From a checkpoint of a small transformer trained on Wikipedia.
Size: 8 layers, width 128, 3 heads of 64, MLP 320 SwiGLU, 2.46M parameters.
Each number is 128 + 24 x the weight over its row's rms, rounded and kept within 0 to 255. Layers, rows and columns count from 0. Numbers have three digits each. The size before them is the row's rms in percent of the matrix's.

# layer 4 attention output, 128x192, rms 0.0607, rows 72-100, columns 0-95
091:127163099125117149123137120109125111184137130090130112169143097124105138114128055107096113100135139164097141141128130108177133171132104122144154124141119150134116113106093155098097156101139114167116097126147098120107147122132116150146100124131108116145131084142154094130092096131103153104
102:121127114123093185158092148102139171134111097129105155124149146161157135148151093112144116162102103090117106072082146115140137142112148139162088123187107072125118121139104164145137126122103169123150157108127156116115125129133108105131082121114136131166140156148123147132115141151111116133
088:134134110167163151082122138088149116131150121150122144109165182120126127117178128132140101087187111114135131162139132165129110127168131111129125154173087115132130131075104187162075123150133171172161083116091119122089115162173133137132116099129125132148151095098126095144146098144127114117
107:134119129070089081126144078172138095160125129146122135118131152120106100084103096102129138133127153150140145080122127131107179131123125105081170133131116121134109143175138107121134114139108117133101127140097158140107054126154124112121149087121117150135117142097108116132130167090095113126
081:095140102122164176114145142082136114127129084135155090114146115109123122136101132151092145105096181181116174172126135146112111119142107111125154158121133129108134124109157128121122151073111138158101193103152138103131142143109136097131139149092114092149095167155153098115111144128141172107
122:118112180146115122132140129145126096163169133139144155131150158145103110112086113161121136124168095097126107116126155138111133142152155121134116135161114121177130143099135144133128124143136168086146147140097136122142162122130129108149122103157070093113163123173165180122154139151167123112
135:084137156097092126152118152144146145103105114097090130126158088135189163173137125129150138178096090103116124137126114130097117152080159164150133104114138094122135132136104133114170110107129164127110141126130129150110099099134105090074129150112181159105094185132097125112129105163121134146
107:131086099182125128117156136117129119102132137131114107103143122113107138152188140121160149126122135105129150153126169128087154122121145141167104114123101091133155147183155169159130155116109130079110138117168084097103099106134066099099081105099156152131086152132106131101130129154104099138
095:126128107160172130110120147141125125095090141133175108101121134097132154158133086136133145109106149120110138126075176140156101134146137073145117174159072122121116113163121101090123129140126127127125100119112134131138144113071118101129160159180172131108156148117087128120113122116149132143
086:117094109148140122143119140144098119096119112125080130116107119159173116143158140163140121166133146073186138112137152085134116112093149162140138135115151142156161200170114122144140172118114124137165095131131137148129139105133108115092122095092132122076131142114120110094130090152140122142
082:093129120151122124152151152133088099131163151101103090158121173119126166105123163175092086157127130149166127148161134147100115085108151187143132114143141188169119147090122099087111113142168152129126097089109157138071109134087117157111105107112118117169129121129138098111111088143131138112
090:131095133098096182117088124165139130090090096138157100131151091134146140182111086123125189119144101118114107175141153123097122143140098111125127143139180084092141129104112117126133111113136154175130083122128168120152131125153138141118098112168105110085142134106135108126133102105129098110
085:091122087116106142143051087084105149153130100144081148128177146167148116073148166122157121124149098130160090090122104136135105179121138108129109133188142137114159158087070151122124122161085131161136103125135155125106113152120145105135156152126123126119103126108116137139115123114124152133
134:124162134133151118124132155144146112102126133117155118133136119121137169131120174142119148112167134148136130166132117140120137106136082136107124166134125141127156139082140142127112118153146141175106140089123125150155150129117120151131156161117139101132116147135175107157095129177159195107
105:107141112139132115138119147142107098138142085089115140131127116158154139131131147172115128113132137109115146156117171159126134129136137119118114163146099104175126136090102085170160133176138146099120182091130146101150125142137124116128107155162106101155163124172134134128174128109151115095
087:117143142101110123159129107150118111119121122097123132139110127146162113107119095112148148161102134118131154124135131135112124153124142147121131077110095158121154110177113140132132123142125103135114119154061120137125075129194082129127132128110150114108144127091136122155088132149089150142
124:102114131140117112138095130127090105148139159098120083151119106169173110094117130139172155132103134093158140118150112137133118163135111163188164155107115166130125157134130171100130150123121097162108098145166085097144145102093126119142122164127161131121099094135125129132125109118144122137
101:117135137132120144165110140141108137134132151103142112175129131138112102112127150118175134118125127120156114130141126109130146111144131154135127129073136159126099125098116156122116126146127125124109067162167097142135156116087166113155135143145132057083148108080125128157168147105179170153
085:147087151126132140132155118179113120144159150097098113118133132143095171122151160128157180133125116105113135118144117132107127143075133146157092132127099130143126159152126166141128121132132089095132092103153124141154168097094149094169124107091150074147148112104127125123141110133127101103
079:103142174155109132132139134147142117135110115121176149113125146130131127151134125118109112129134125129128123148144161128163118152145131088135101132126170138128158116124148144141174140146144118151095125162180105093134137109107117069129105157150137123105126115095075154128167125107153129120
088:124138132115118175143096131147176181069090098165110123132126115126155110166093105140125125147130117109107169124114127092118138135115130107131112100132143078073121125103102106136128123114095142139125166135095150105109133104203081145106070117083095134151120140199131134165124131136132133150
099:115115094142130152128109123106128101121177126129105123138176135159111162123151125145139140080154119118135099123132171131104151176133154107149103136095159143118126154106113117136150123158096164127114156147163110112114155131098155141141104202165124117128122110159152141129132084116159156125
095:094104115119118132125098103119133148142137155142140139140143101147167122127105116101154141142173124118139144148134078076130151159135106149135123109115163139090130125127099187120120143133117113101148123159147162111119125117169123129154157156149109127135119130105096112161164122094126127123
102:103145097158141134100070149106093114095113103124111123109140127106118100136149113087139120106112136126093099145158133122131127119101142117101095152146148120146118134138106115132146179154112119085138103150131110119126159131083132162160153137138166113132153084100157099154116123148136165107
096:122072118109110084156093084116168162162078074125110162107130161152138104120125121152128170157129087120145113088098111115130092145157124116137130132172133085097133192153116155138116105105122128159168123163143102105120186118126112123139119159149119121075130117156113137179158093142147169154
084:124137124122101099105113099123138103150084145125147110098107128127143114141122101121134129157104126128116107090154082101143100159118103102128158130121110146115122133152111134104128130120129104157152145117138123111182114161152141110128109124158105135148150126161126164071107178111118097087
104:130165120183144158038143154130138119112173163119144096100146176092100148135138127102090092104159176170088151140159129135139119135137106092082105149135138140144133114119149147125108152127096152148148098123154121142104116172094174138122132128158104122121149131121124123160147129130148138137
093:107168145146122131080147124146142140103136116143134119107108126093119080132141164086127139109128193141113199112149120103111150148132082104129152085110058107083151125128173119142134142090126129087087136138133097115134115147147102147135159097124134119122130080095181134099137170129116119121
094:117122102120124146163147133171129067137129161086138099144093140133131138110145156167098130170114096093146112133155139133148092089110150123146133158096156143180125156091109100112129134159159140141140140141111152116163183126135112144147127109178092123092081125093185142130129134120106126157